config.toml
num_hidden_layers = 23
rope_fraction = 1.0
init_std_up = 0.0159
lr_head = 0.00694
Each number is 50 + 12 x the weight over its row's rms, rounded and kept within 0 to 99. Layers, rows and columns count from 0. The size before them is the row's rms in percent of the matrix's.

# layer 13 MLP down (transposed), 704x256, rms 0.0971, rows 33-51, columns 128-255
096:48 39 53 52 52 73 70 35 48 56 63 31 69 46 52 46 63 38 21 51 61 38 56 15 55 55 51 33 51 58 29 62 39 42 51 56 52 69 59 49 58 36 76 66 53 37 48 28 48 27 47 55 47 57 53 45 55 25 67 54 40 57 78 60 53 41 55 54 72 65 41 42 47 73 54 43 60 44 43 62 64 44 46 46 33 60 45 49 65 67 74 44 51 46 59 48 51 47 43 70 48 47 54 51 58 31 25 61 24 51 41 29 56 44 30 36 58 52 61 53 31 47 44 50 48 49 35 17
116:43 70 37 39 56 75 47 43 64 42 40 48 77 54 66 17 24 69 61 53 62 50 46 49 69 48 68 18 35 49 44 40 60 41 71 64 65 72 37 46 40 42 53 36 57 46 57 67 62 65 84 46 46 63 40 36 46 50 56 53 40 53 49 78 40 44 51 63 69 43 36 58 49 62 56 54 41 74 34 40 34 74 67 44 73 50 61 33 52 60 43 45 40 59 48 53 44 35 24 46 44 26 55 43 44 65 43 44 49 61 64 47 42 56 56 45 39 72 37 54 36 21 75 54 42 56 47 57
119:48 62 47 65 43 52 58 52 49 59 65 57 36 66 45 64 60 48 55 50 42 50 64 57 50 53 55 44 46 59 44 63 50 52 38 69 55 61 72 32 36 57 62 45 54 42 20 53 63 15 64 34 45 43 50 37 23 50 62 67 49 29 71 62 46 71 35 65 63 49 49 56 56 54 24 50 27 32 65 37 47 48 42 40 49 58 52 48 71 51 60 31 55 41 36 48 37 50 53 33 51 61 49 31 70 45 62 74 37 44 31 58 58 47 42 33 59 42 50 44 72 65 44 40 70 37 60 57
100:40 72 53 48 56 52 42 48 53 69 37 58 50 61 37 64 48 68 42 51 58 27 49 24 33 47 35 38 46 54 60 61 49 23 60 46 51 65 45 38 69 59 56 43 60 59 53 35 59 34 22 47 61 57 34 80 46 60 51 54 38 65 47 62 24 55 54 42 48 42 55 42 53 58 49 62 63 47 26 57 50 64 40 43 68 41 46 46 31 64 43 36 54 54 61 49 49 43 54 55 57 61 44 59 10 67 50 50 61 54 40 30 48 40 53 49 38 37 55 46 59 59 68 42 64 43 51 58
117:32 65 31 38 43 50 38 33 52 60 60 63 62 44 42 26 60 55 50 19 25 50 59 31 44 41 49 36 40 48 33 50 65 69 49 40 57 77 48 62 36 48 38 32 70 64 41 42 66 20 55 50 55 66 56 52 61 36 42 61 29 36 56 50 36 50 39 48 56 32 58 41 48 53 59 58 71 49 54 51 45 56 69 48 30 42 59 61 57 52 53 41 48 78 62 51 34 46 41 50 57 65 53 53 44 27 53 51 42 32 45 55 54 49 44 43 45 23 55 58 50 50 50 59 66 24 48 50
104:68 55 44 71 52 58 51 44 49 71 49 43 29 49 44 82 57 51 43 41 45 47 57 44 36 41 63 33 52 41 69 29 55 49 46 56 37 49 51 57 63 44 50 46 44 45 45 41 51 70 62 19 39 66 47 59 43 57 73 53 39 62 46 70 53 56 55 50 54 40 28 57 48 75 49 47 49 57 50 49 66 27 52 41 36 38 51 44 60 53 35 42 41 34 62 47 20 46 39 44 39 54 46 42 70 43 36 66 43 30 38 49 44 51 77 34 39 51 66 45 72 51 27 52 33 56 44 48
110:51 51 65 27 55 48 54 58 50 30 57 51 41 53 64 57 40 41 57 40 58 37 43 85 37 61 49 56 50 49 40 27 46 46 57 43 53 60 42 52 27 49 35 44 60 48 50 58 59 35 48 55 59 62 49 60 54 86 54 68 51 49 54 42 68 57 34 62 17 51 33 69 50 42 44 61 53 47 45 33 44 65 62 64 55 57 44 57 68 23 38 39 19 54 43 54 50 48 68 48 61 32 53 60 64 34 61 46 55 54 57 77 51 64 49 47 56 51 24 51 57 60 42 29 67 47 63 45
097:48 70 58 73 53 41 30 20 47 34 40 42 67 52 19 31 53 58 42 31 50 50 62 57 47 15 40 61 49 57 32 58 78 23 45 35 34 56 47 78 38 75 38 42 47 41 28 54 58 14 65 36 42 52 55 69 46 54 62 52 36 38 69 79 39 40 47 58 46 51 45 53 45 23 51 58 51 67 59 68 64 52 35 37 37 55 61 49 54 49 45 53 37 59 52 67 40 53 66 53 44 59 65 52 43 69 58 42 53 50 48 53 53 57 46 49 69 50 50 70 47 30 43 40 55 62 51 37
105:50 47 54 34 37 51 60 44 34 43 36 59 48 51 47 43 44 58 52 54 28 49 58 66 36 45 32 58 45 46 47 57 49 30 51 52 48 61 26 64 42 41 44 54 43 67 37 50 35 52 59 53 58 34 51 38 48 23 63 43 77 27 40 55 57 48 37 43 45 58 30 56 51 39 27 66 34 64 48 42 49 58 30 37 25 43 43 45 51 44 67 37 42 39 68 51 50 47 48 36 50 64 60 43 58 35 52 58 49 53 56 17 47 29 50 60 61 49 39 48 62 72 58 39 74 64 47 47
106:50 41 51 50 56 60 80 40 41 49 65 45 54 63 56 46 46 38 60 46 51 69 45 24 42 44 62 36 39 25 28 63 49 63 37 46 38 52 46 40 38 78 53 40 64 27 51 42 32 30 44 56 51 51 43 51 52 54 47 59 46 55 46 45 53 52 42 61 45 50 64 50 45 76 35 64 82 58 57 67 55 49 33 46 42 69 54 55 52 63 44 53 30 79 58 34 65 35 39 70 46 56 44 54 79 59 53 62 61 57 52 50 52 36 56 46 51 56 42 40 52 46 81 37 43 51 46 27
102:70 44 46 50 50 67 58 53 43 58 42 57 23 79 62 67 64 35 52 43 45 24 63 71 53 63 66 43 53 37 56 29 39 60 56 55 86 35 56 58 62 39 44 30 49 40 47 64 71 57 60 55 42 62 52 25 37 42 66 47 63 37 60 57 54 50 87 72 51 21 54 32 54 64 42 44 58 39 34 39 41 38 49 45 47 47 60 52 53 61 51 55 52 65 68 62 47 57 53 47 46 49 43 60 47 51 61 44 69 48 64 42 56 66 48 44 48 53 61 40 68 59 49 64 55 14 51 52
080:51 47 58 41 37 57 41 56 65 56 46 50 65 56 44 69 47 55 44 49 48 56 57 55 33 55 44 29 46 70 69 48 42 65 64 44 55 49 30 71 63 55 42 61 45 33 38 45 70 34 28 57 39 47 40 58 52 70 50 43 36 35 46 62 43 51 48 65 51 62 76 43 65 50 35 37 50 52 43 60 59 73 54 70 71 45 59 45 61 53 73 48 58 32 49 46 51 43 50 83 49 97 50 50 38 53 53 55 30 47 65 39 65 42 76 36 52 53 57 72 46 44 58 37 44 40 58 54
113:63 52 22 68 41 42 51 63 47 63 70 50 32 64 60 65 59 54 45 43 53 48 51 30 58 53 49 20 54 60 57 62 47 60 43 24 71 46 51 71 47 57 36 61 45 61 32 32 52 55 45 44 53 69 41 57 49 54 53 36 51 33 52 48 55 64 74 56 54 59 64 48 57 46 49 58 72 57 55 67 65 53 40 48 68 33 63 37 44 61 39 64 41 62 58 73 30 57 58 23 51 49 40 61 38 54 58 37 34 35 49 44 37 41 56 37 46 36 43 71 63 24 47 51 43 54 35 62
111:28 61 44 23 32 38 45 48 45 76 24 35 51 55 42 54 43 34 40 38 73 45 53 48 65 30 55 39 49 59 62 55 59 38 40 50 53 44 58 38 72 53 24 67 28 33 50 55 47 41 51 34 36 44 68 33 65 54 48 68 54 43 38 77 62 39 59 29 37 52 69 46 59 53 77 84 55 30 78 47 33 43 57 74 46 43 39 63 45 61 52 52 49 49 49 37 29 46 49 64 65 70 47 65 58 52 67 45 37 47 47 47 49 48 50 40 45 55 44 45 67 77 46 38 41 61 39 43
094:49 59 32 38 66 42 58 56 38 64 54 38 58 61 59 37 55 72 34 63 54 41 58 57 21 44 61 60 48 46 60 35 62 45 60 44 61 57 50 26 40 49 36 43 37 55 49 64 63 24 30 50 61 62 67 41 53 49 41 49 36 31 43 34 48 67 45 55 74 40 48 65 56 50 56 65 47 39 66 66 49 48 54 48 30 50 60 59 62 66 52 56 66 33 55 67 64 35 71 51 65 44 61 39 65 42 55 76 39 43 40 54 66 21 68 55 58 53 60 08 63 71 50 43 50 50 40 57
096:50 56 53 48 42 64 41 51 43 66 21 51 61 39 51 57 57 39 45 52 40 54 35 41 39 56 64 66 44 45 45 57 45 36 49 45 81 49 39 57 50 43 27 55 38 41 59 45 75 36 32 57 43 72 66 37 47 49 42 54 57 51 49 45 44 57 56 51 53 55 49 45 58 54 32 44 46 49 53 62 47 49 51 62 30 54 59 45 48 36 49 56 51 35 42 40 38 30 41 53 43 71 42 63 49 67 49 78 13 59 55 41 62 57 57 45 53 55 63 39 63 44 46 60 35 41 58 33
078:26 42 65 38 46 38 59 57 38 47 28 53 60 42 35 33 67 43 44 76 66 25 56 48 53 53 41 22 63 48 42 43 52 47 68 54 34 35 73 35 54 41 63 37 42 62 56 39 49 41 53 60 48 54 59 46 39 48 62 80 57 51 49 61 48 51 45 57 46 32 58 58 44 62 42 39 39 69 34 51 50 63 76 44 43 56 56 58 55 44 37 59 55 45 54 66 72 51 50 58 39 32 50 45 50 77 56 38 61 32 56 55 40 51 61 57 46 60 47 51 20 56 36 28 47 59 52 49
099:49 62 24 84 60 47 24 46 58 48 62 69 56 58 58 56 68 49 62 38 50 64 63 44 54 46 59 51 47 41 54 56 64 52 62 42 67 54 40 70 55 49 54 61 31 60 43 46 50 43 00 51 47 41 57 68 61 51 49 49 63 63 84 42 31 35 79 62 58 49 37 56 63 42 51 40 65 49 27 51 49 50 48 58 22 61 50 58 53 60 43 33 68 45 65 51 52 67 51 45 37 43 53 41 36 38 62 55 49 69 52 57 57 37 51 55 48 51 52 59 71 45 48 65 64 44 62 59
101:48 55 45 48 37 44 53 42 60 52 73 59 55 54 39 44 75 48 61 56 55 53 59 60 34 40 28 47 41 64 10 62 28 55 58 32 51 60 47 65 52 61 53 45 47 53 41 23 29 34 43 49 41 72 36 54 52 55 43 54 32 43 46 46 36 66 28 51 45 48 65 48 35 36 36 71 52 58 68 66 36 58 47 60 48 51 55 52 54 29 53 66 55 22 44 49 52 64 47 74 56 61 60 47 40 38 76 62 54 60 48 44 34 47 55 60 27 50 46 57 34 61 33 46 51 57 27 39
# layer 13 MLP gate, 704x256, rms 0.143, rows 34-51, columns 128-255
121:70 63 63 55 55 35 45 54 47 70 45 53 52 33 59 82 32 50 43 44 48 58 57 49 36 66 37 51 54 65 29 60 52 44 57 40 43 52 47 42 45 66 47 44 41 54 50 47 49 32 28 61 75 63 51 40 60 64 56 45 49 47 51 47 64 68 42 59 60 66 52 55 51 52 36 51 73 39 59 42 63 56 57 45 26 67 54 52 38 63 43 51 47 25 62 40 51 54 49 40 44 39 56 73 64 38 49 31 47 36 52 41 68 46 43 63 41 24 47 50 46 76 08 52 51 40 68 41
111:53 57 56 45 58 45 53 56 59 56 41 55 37 39 64 23 37 66 51 22 66 48 58 32 48 30 45 72 42 45 70 62 51 83 41 54 62 60 58 54 59 57 39 58 43 50 71 66 52 60 27 51 46 40 57 69 82 47 57 46 39 60 62 40 38 57 62 42 55 63 70 37 39 37 52 45 46 54 38 60 43 59 71 69 45 32 34 39 47 22 39 72 30 56 56 45 56 22 52 58 50 65 39 58 35 40 34 51 60 55 45 65 65 58 52 47 43 48 47 62 46 53 54 56 58 46 36 39
105:60 48 40 52 54 37 34 85 47 40 57 63 60 51 34 45 51 47 27 45 54 41 37 50 32 59 51 61 40 35 81 52 58 46 35 62 39 57 60 46 37 33 62 57 52 60 65 50 58 80 45 52 35 54 42 33 41 40 50 42 52 31 63 48 75 45 76 53 56 52 54 68 44 51 55 52 30 32 60 26 46 76 67 40 61 58 84 36 42 63 57 65 35 48 48 43 45 71 38 58 36 31 41 48 53 33 46 62 50 25 59 39 52 46 38 50 58 45 28 47 57 54 28 60 57 37 54 47
119:53 39 61 57 35 38 42 35 40 46 75 60 75 51 32 47 57 62 51 44 55 71 49 45 41 38 50 41 50 49 55 48 53 64 74 49 62 50 54 61 44 48 42 41 48 51 56 64 53 67 34 67 50 50 52 55 46 48 41 56 46 51 64 43 44 74 45 48 44 41 55 52 28 37 53 53 56 40 46 52 49 59 25 61 43 57 60 37 89 38 60 50 36 61 62 39 44 36 73 40 51 41 41 40 55 62 58 46 32 36 54 51 40 51 56 42 27 46 48 59 47 45 45 49 37 34 35 53
108:46 43 64 47 54 44 27 28 41 62 40 41 50 54 62 43 35 76 53 57 51 26 71 31 69 42 65 67 49 62 57 48 72 56 30 46 67 44 39 55 25 72 62 70 68 60 73 44 35 81 53 60 39 61 52 58 65 62 34 38 61 58 39 50 61 51 45 43 79 47 50 43 54 41 31 64 28 67 36 54 59 47 55 55 59 51 51 37 39 52 49 43 54 51 51 61 57 49 50 58 49 49 62 49 53 42 53 52 61 70 55 51 31 57 40 43 44 55 56 46 62 41 36 45 45 49 36 34
116:51 43 45 57 53 48 57 42 49 32 48 54 40 65 37 69 48 65 60 43 40 39 48 26 57 47 86 63 79 53 45 27 57 67 41 50 38 41 73 62 41 64 54 38 28 38 48 73 46 41 53 49 44 68 40 34 36 40 30 65 84 68 49 55 48 76 63 34 64 45 50 45 47 34 50 39 57 65 51 47 50 38 51 31 72 38 60 39 50 39 63 57 61 46 57 58 72 53 51 30 60 40 38 51 51 62 52 68 45 57 34 38 52 37 50 68 57 50 57 35 28 59 54 44 29 56 41 60
097:51 59 34 55 52 46 47 55 48 63 33 57 50 50 44 56 49 34 50 57 34 42 42 56 55 33 52 55 51 62 55 45 56 44 61 52 23 56 64 56 46 70 57 45 28 46 54 59 36 40 71 43 50 36 55 33 37 40 65 49 27 48 48 57 35 56 46 64 34 58 33 33 67 63 47 30 70 46 50 52 51 63 39 54 63 47 51 54 59 45 41 48 53 57 69 51 58 51 62 55 38 68 59 40 48 37 44 24 47 57 39 41 53 60 44 44 79 43 42 50 42 63 42 58 54 30 34 54
101:53 49 55 46 27 34 47 17 54 63 56 45 62 49 51 59 36 54 47 42 47 48 52 45 46 59 51 49 55 52 54 59 42 54 43 55 48 54 57 34 43 50 36 52 46 49 50 55 36 59 49 52 53 62 58 55 54 58 44 57 48 61 38 40 46 46 68 54 49 25 24 46 54 54 38 24 43 29 56 38 66 52 56 26 37 59 54 44 34 33 32 41 51 60 50 23 47 72 45 37 45 44 26 54 49 60 52 59 52 53 49 47 50 53 76 35 49 45 73 38 51 53 55 29 41 59 57 47
101:53 57 48 38 48 34 35 50 48 58 50 52 55 68 44 59 44 41 67 62 93 49 60 49 72 48 46 62 67 60 43 42 44 43 49 47 42 47 69 33 76 52 44 74 55 53 74 44 47 38 52 56 60 38 49 39 47 51 46 38 74 67 39 49 54 31 40 44 62 61 47 27 58 45 49 45 61 65 57 38 53 54 42 44 65 46 27 46 25 26 47 40 40 37 54 47 67 60 35 51 35 43 45 38 48 48 29 41 47 62 36 40 65 31 46 44 43 48 47 62 51 47 45 84 62 55 43 43
105:54 41 38 30 31 43 44 43 54 24 55 15 43 34 64 47 51 57 49 66 49 53 52 40 53 48 38 51 59 46 51 48 57 36 77 39 28 41 24 30 52 45 60 52 63 65 57 56 54 54 37 68 60 38 48 59 51 41 39 53 56 42 40 51 57 45 48 51 46 39 57 44 49 46 52 30 64 26 60 42 59 48 56 39 70 62 45 61 42 38 58 38 61 61 36 55 64 46 68 49 50 30 62 48 50 51 35 55 36 47 52 49 61 30 65 45 41 22 34 43 68 50 23 64 56 47 54 50
077:12 46 53 59 33 39 36 36 62 43 61 61 46 76 31 31 41 46 53 50 50 51 70 42 30 76 45 45 56 56 61 40 58 53 70 54 48 58 35 40 55 55 49 47 34 49 42 61 60 65 43 55 41 42 36 51 54 57 50 47 56 65 41 31 46 37 41 61 48 73 66 57 58 49 18 41 43 53 49 49 40 63 37 55 42 67 34 51 60 47 66 53 47 58 40 53 62 43 58 46 52 47 55 58 50 69 55 43 39 57 49 40 57 59 59 53 71 56 66 64 36 59 75 38 51 76 39 28
118:40 80 60 43 52 61 37 51 43 49 53 55 54 69 48 43 26 55 56 32 45 57 56 23 44 71 42 44 41 48 37 33 65 27 52 47 23 35 69 52 60 51 51 45 48 40 49 59 39 65 37 64 44 52 35 59 53 39 64 59 63 43 47 70 29 45 36 62 41 35 42 38 54 40 34 32 32 49 56 37 66 69 39 45 43 61 57 63 60 46 36 18 47 48 52 32 51 32 47 49 20 30 56 33 58 36 48 32 40 57 45 44 46 46 70 61 43 51 60 41 53 68 42 54 48 45 37 28
130:45 30 64 44 14 51 64 72 70 48 42 42 64 71 39 46 60 66 57 68 31 64 43 49 40 30 32 36 43 32 51 42 54 36 47 43 45 42 40 40 57 55 42 47 79 33 58 53 68 65 48 65 66 51 43 56 47 47 43 56 54 56 45 60 64 37 46 42 67 45 36 40 42 51 45 11 56 61 45 51 41 43 45 42 54 43 25 72 35 46 45 56 40 38 78 62 47 62 36 53 59 56 42 55 62 45 56 22 52 71 58 40 46 40 59 45 72 80 57 38 61 54 25 58 50 57 47 55
089:60 39 51 53 37 65 62 70 52 46 46 48 65 61 36 75 66 37 57 56 54 38 52 53 30 40 50 36 59 48 43 60 48 64 59 43 55 51 60 63 53 51 50 64 54 36 42 63 51 58 27 69 57 54 28 61 50 61 54 44 59 71 62 76 56 27 71 54 63 49 41 30 60 52 36 38 45 51 40 31 57 56 43 58 47 36 33 43 37 39 38 47 46 78 44 53 39 45 55 41 54 60 42 56 25 50 74 49 54 53 44 20 44 60 51 47 44 64 43 63 49 34 34 63 49 39 48 41
091:31 56 41 66 63 46 48 53 42 51 53 54 66 51 72 70 54 51 31 34 54 36 40 42 40 17 41 49 37 47 53 46 55 63 41 49 49 30 29 46 60 55 40 60 29 39 32 76 34 53 66 49 57 50 28 54 55 54 36 72 47 53 60 55 37 44 66 55 46 56 44 49 44 56 46 44 60 48 41 42 68 48 20 43 36 50 55 35 48 51 51 56 57 48 53 24 59 38 45 55 49 45 39 63 56 75 50 28 56 61 52 39 51 54 40 58 51 58 60 67 59 51 58 72 71 39 63 40
075:41 68 62 50 50 71 52 34 54 36 50 48 47 44 41 57 52 57 60 54 51 49 60 69 51 46 17 61 72 49 67 49 45 54 40 32 43 63 47 39 53 78 12 49 41 53 52 37 55 57 53 47 46 68 35 40 40 38 61 73 60 57 54 57 59 52 68 68 50 69 47 47 45 54 50 59 29 47 56 53 56 44 51 71 63 60 60 68 62 61 58 21 46 45 40 37 51 65 59 43 54 40 44 39 44 72 55 38 45 48 80 48 48 68 60 51 44 10 52 48 54 30 51 68 69 46 72 55
101:70 61 47 47 38 44 53 34 42 37 46 52 55 56 44 55 71 43 61 61 46 63 69 27 47 57 61 36 63 44 17 49 42 78 48 62 50 48 59 68 48 68 47 53 64 38 58 52 37 64 43 36 57 41 29 33 43 43 47 36 69 47 74 55 68 64 51 38 72 56 23 53 58 50 43 61 48 60 74 53 71 50 48 60 46 42 66 57 50 50 40 39 66 38 46 48 51 78 54 46 43 42 39 73 61 46 48 35 65 21 44 51 55 44 60 49 48 51 30 55 64 75 42 37 62 65 45 58
096:49 45 60 48 58 40 42 24 52 68 56 61 47 71 30 70 68 52 70 46 45 56 68 66 51 54 77 55 52 72 45 52 65 19 32 62 44 63 60 38 78 48 58 53 61 43 42 63 59 45 50 61 47 66 31 56 36 58 45 48 40 41 57 35 55 52 48 42 35 27 34 55 31 48 63 64 46 70 60 50 33 69 58 53 24 43 43 54 51 39 34 53 52 44 46 47 48 61 38 59 64 51 44 45 51 53 50 65 55 43 61 53 54 36 38 26 58 37 42 42 74 48 66 55 45 52 76 25
# layer 13 MLP up, 704x256, rms 0.136, rows 34-51, columns 128-255
114:25 50 57 46 25 52 41 42 60 42 48 65 38 44 32 61 44 34 60 49 47 54 38 57 61 41 56 69 48 43 71 55 58 43 58 62 36 62 29 42 54 45 55 67 37 40 34 58 54 74 42 29 42 41 48 52 39 38 53 51 57 44 68 74 22 66 69 55 45 41 39 44 61 36 65 60 67 52 42 52 47 66 39 45 64 24 57 50 52 25 57 58 42 66 42 49 38 56 70 51 42 54 32 35 46 49 63 69 38 46 66 54 50 52 38 47 66 66 52 38 34 51 59 53 55 59 52 38
111:59 69 37 34 44 38 47 48 33 46 55 32 62 49 78 72 69 42 63 33 46 42 37 53 56 74 53 51 64 64 35 53 60 43 72 61 53 63 60 52 31 56 76 56 51 57 38 62 46 36 55 43 50 51 60 59 36 54 44 81 64 39 63 51 51 46 38 48 46 72 25 64 59 49 51 59 22 59 48 34 48 68 29 52 42 48 63 50 62 51 66 37 58 58 34 38 47 35 54 42 55 29 60 31 47 58 59 84 41 68 45 41 48 42 38 38 64 35 66 44 40 38 51 55 53 51 23 51
106:57 48 49 49 57 52 69 59 63 50 67 56 57 33 63 37 63 49 56 42 47 58 40 54 51 33 67 64 55 42 33 71 49 52 54 63 64 40 33 46 53 54 57 47 57 38 40 70 35 43 39 47 61 60 48 56 53 40 35 47 62 54 61 76 47 60 36 25 39 62 33 23 55 64 43 29 43 30 62 56 56 62 44 33 28 48 31 79 43 35 75 38 66 47 39 46 55 40 55 72 58 59 55 53 59 52 45 56 37 57 62 53 39 46 45 33 57 27 43 38 35 50 48 41 46 42 47 36
118:46 42 25 54 57 44 58 45 48 57 46 37 47 42 43 38 66 54 52 65 33 50 46 52 53 33 44 49 27 55 50 49 23 61 57 54 22 62 29 53 45 46 57 55 39 63 69 62 52 52 43 51 62 55 49 51 44 47 45 39 47 71 50 33 64 40 49 44 61 60 55 42 34 69 52 39 48 42 42 34 29 37 55 51 51 53 34 58 37 67 60 49 66 62 40 74 26 62 52 35 52 46 40 65 28 65 73 51 50 46 58 69 48 54 55 71 37 49 63 47 38 62 60 48 41 50 43 38
099:45 49 62 53 58 61 69 43 49 49 32 68 53 44 69 48 48 49 69 44 51 59 53 49 37 47 57 32 48 49 50 68 72 59 61 53 35 59 61 56 43 51 71 42 59 36 22 32 38 50 55 54 46 51 49 44 51 44 45 36 50 50 58 39 53 41 49 62 38 75 53 52 41 48 51 53 83 55 49 37 42 58 50 66 60 51 44 66 33 44 55 58 42 32 54 58 73 64 34 37 58 55 46 50 42 32 76 47 52 46 61 62 59 42 56 40 52 61 60 71 53 46 53 56 50 26 47 55
113:44 41 57 47 58 44 62 66 55 48 54 55 48 54 36 19 36 33 66 33 35 26 34 57 39 26 49 38 59 58 45 49 57 65 34 48 51 46 32 61 48 46 44 48 57 64 50 51 52 38 30 46 22 44 49 37 79 62 68 69 48 48 54 47 52 43 45 58 47 51 44 45 42 37 62 63 37 41 48 48 69 63 47 50 54 51 45 63 48 29 46 33 32 42 41 48 61 61 60 57 56 49 44 57 48 27 76 56 64 52 50 34 48 40 41 45 49 44 43 43 40 54 51 67 37 40 63 67
098:58 50 37 35 36 49 41 55 54 61 47 37 50 61 49 63 43 53 50 59 51 56 54 24 47 64 43 58 66 55 81 40 54 43 63 51 25 54 64 51 62 50 69 45 56 35 35 61 46 35 55 47 53 55 40 45 67 56 56 54 60 29 52 38 48 42 47 65 43 57 62 43 39 61 65 70 55 57 46 32 42 44 56 24 72 43 42 44 52 57 35 48 65 55 46 56 47 46 70 34 40 38 56 26 51 60 26 37 67 62 28 83 53 56 53 60 48 54 47 54 52 43 43 37 71 61 47 56
099:54 43 53 55 54 62 46 47 43 72 48 42 38 75 29 57 40 57 65 44 66 45 77 60 40 67 67 58 52 38 62 30 70 45 45 53 35 41 65 37 32 54 42 49 43 46 66 54 39 25 39 33 29 56 34 49 54 47 54 43 65 57 37 69 47 59 54 40 51 47 62 65 67 44 49 40 60 52 39 53 34 66 53 43 41 56 45 38 35 48 42 56 37 42 59 53 51 50 32 23 66 60 44 48 46 51 42 22 63 38 25 32 65 49 55 27 52 49 64 40 51 64 68 39 38 26 42 42
108:76 37 54 45 61 76 62 30 40 59 49 53 51 57 39 49 68 51 51 60 59 33 54 50 48 65 47 52 71 73 46 67 64 56 36 50 40 36 46 57 58 45 58 26 52 52 65 62 60 40 53 62 52 56 58 52 72 22 34 20 60 44 54 41 39 39 45 48 47 45 47 71 45 52 41 63 64 47 57 63 40 49 48 36 59 65 48 51 65 41 34 30 53 57 44 40 50 32 50 48 53 47 44 24 73 48 48 57 59 47 58 52 70 61 73 33 41 66 39 66 65 53 55 43 41 60 57 35
097:57 59 34 56 46 53 38 46 61 68 56 41 47 44 60 66 40 61 61 31 48 49 48 33 66 53 61 71 46 26 58 45 62 38 68 56 49 61 63 46 43 51 60 66 64 52 45 48 59 50 46 52 36 57 19 48 44 59 58 47 56 67 57 55 48 66 48 38 71 48 63 61 53 48 31 51 46 57 55 30 48 62 31 51 50 57 35 23 59 45 55 42 49 67 58 53 30 49 41 49 47 39 43 47 57 35 62 80 36 53 62 38 20 56 55 58 32 65 45 49 42 48 40 63 44 36 50 43
087:72 50 31 54 32 47 59 49 37 58 48 48 34 72 65 44 60 62 41 39 60 52 43 46 49 53 37 62 38 57 29 32 28 38 57 46 48 60 55 60 51 39 27 41 53 45 35 72 62 49 66 44 49 50 76 51 35 53 63 33 58 54 66 57 61 54 44 28 60 51 38 41 46 51 56 50 51 43 36 61 44 59 60 36 20 52 50 31 40 42 42 43 58 46 56 60 39 48 68 35 47 48 35 52 64 55 45 41 60 52 36 62 25 46 28 31 76 59 52 31 59 61 53 64 53 60 25 36
115:24 32 48 57 55 53 31 63 44 45 63 57 39 71 68 49 56 53 51 51 51 49 49 40 55 25 48 57 49 56 58 74 69 71 35 37 55 60 49 53 52 62 42 40 36 49 40 32 57 35 53 35 59 50 26 69 67 66 32 45 47 33 48 42 50 56 54 45 47 61 52 63 51 38 72 50 57 42 69 61 33 52 55 35 43 42 34 52 74 50 40 69 51 63 60 69 47 43 40 33 61 33 49 46 44 73 54 30 49 37 51 47 48 51 41 36 65 40 56 69 50 38 56 56 39 47 43 38
124:55 56 84 34 35 39 46 65 49 55 50 60 32 59 31 58 47 49 51 40 51 47 43 80 48 35 62 60 58 40 39 64 39 46 60 48 48 44 53 48 52 49 48 63 42 59 50 54 46 55 39 60 56 53 49 40 50 43 61 43 74 49 35 68 52 57 36 33 49 41 52 28 40 34 46 65 57 47 53 47 40 52 58 51 41 76 56 62 21 44 60 40 51 75 56 44 30 65 58 47 53 49 66 57 50 62 32 67 68 54 66 56 50 56 34 45 42 35 58 45 23 63 59 67 42 26 44 60
093:37 37 57 43 34 65 48 33 66 70 62 54 57 47 66 43 56 56 43 52 57 50 38 65 57 44 57 41 48 30 71 57 49 43 42 43 59 71 67 51 25 47 38 49 33 48 46 40 35 50 41 52 48 33 32 45 48 52 57 57 57 41 39 59 57 53 61 52 77 55 48 41 59 73 57 33 57 59 50 33 52 30 40 58 67 58 41 40 33 53 56 73 51 73 78 39 51 52 39 64 38 50 30 60 47 55 59 41 48 43 28 51 61 46 45 54 63 50 42 36 72 56 30 55 65 39 65 57
093:57 44 62 67 31 57 56 37 42 54 31 68 53 39 74 54 63 52 54 32 41 61 50 35 52 60 57 45 50 55 54 56 42 47 30 33 42 42 27 57 42 41 57 58 42 27 50 38 40 44 55 61 47 32 50 64 25 47 61 58 40 33 53 59 67 43 43 33 62 44 57 71 44 46 34 75 46 73 45 50 50 49 55 60 43 36 56 33 34 49 43 61 72 56 38 62 42 35 50 38 54 38 47 39 55 58 40 52 35 60 52 49 48 63 73 34 31 35 36 50 61 59 50 54 31 39 30 38
079:72 49 44 55 77 49 55 52 72 53 69 45 78 51 57 56 31 68 55 43 29 64 72 37 45 62 47 57 29 71 65 62 39 41 45 45 30 40 33 36 62 43 34 45 53 35 37 48 35 19 25 49 57 54 31 40 52 40 50 35 36 40 52 22 59 58 59 40 57 65 45 57 56 58 62 56 39 48 50 47 60 59 57 49 50 48 54 46 70 48 57 73 54 49 53 63 51 68 33 73 51 58 51 53 73 51 54 53 59 37 61 66 50 40 50 54 56 51 60 65 40 54 58 73 41 62 37 36
098:65 59 39 58 63 53 35 44 42 29 43 59 31 56 41 27 37 71 58 52 47 55 33 56 55 72 50 72 59 28 41 35 78 34 45 39 71 44 58 36 41 34 50 67 68 38 44 40 41 30 53 65 33 44 41 47 45 51 26 54 46 57 35 37 56 60 41 48 45 50 61 30 46 56 49 34 34 59 56 54 45 60 57 74 69 71 44 74 62 43 17 48 47 46 43 45 49 49 46 43 73 38 43 59 43 49 52 56 53 39 58 55 80 66 58 54 24 58 53 54 51 44 53 55 41 55 59 52
094:62 40 52 52 54 68 41 70 83 56 50 50 56 57 48 67 77 35 50 42 38 63 39 46 40 51 68 50 40 60 43 40 68 32 69 50 48 57 55 43 40 42 37 23 46 25 64 53 67 68 55 63 21 46 74 51 57 35 54 49 44 41 54 69 53 38 59 57 60 71 34 32 40 40 51 47 52 61 56 49 39 64 39 52 49 71 33 65 48 52 62 51 37 49 64 38 50 71 63 64 65 66 52 60 45 38 52 71 56 42 56 43 33 40 69 43 28 48 64 41 55 52 40 58 58 52 60 42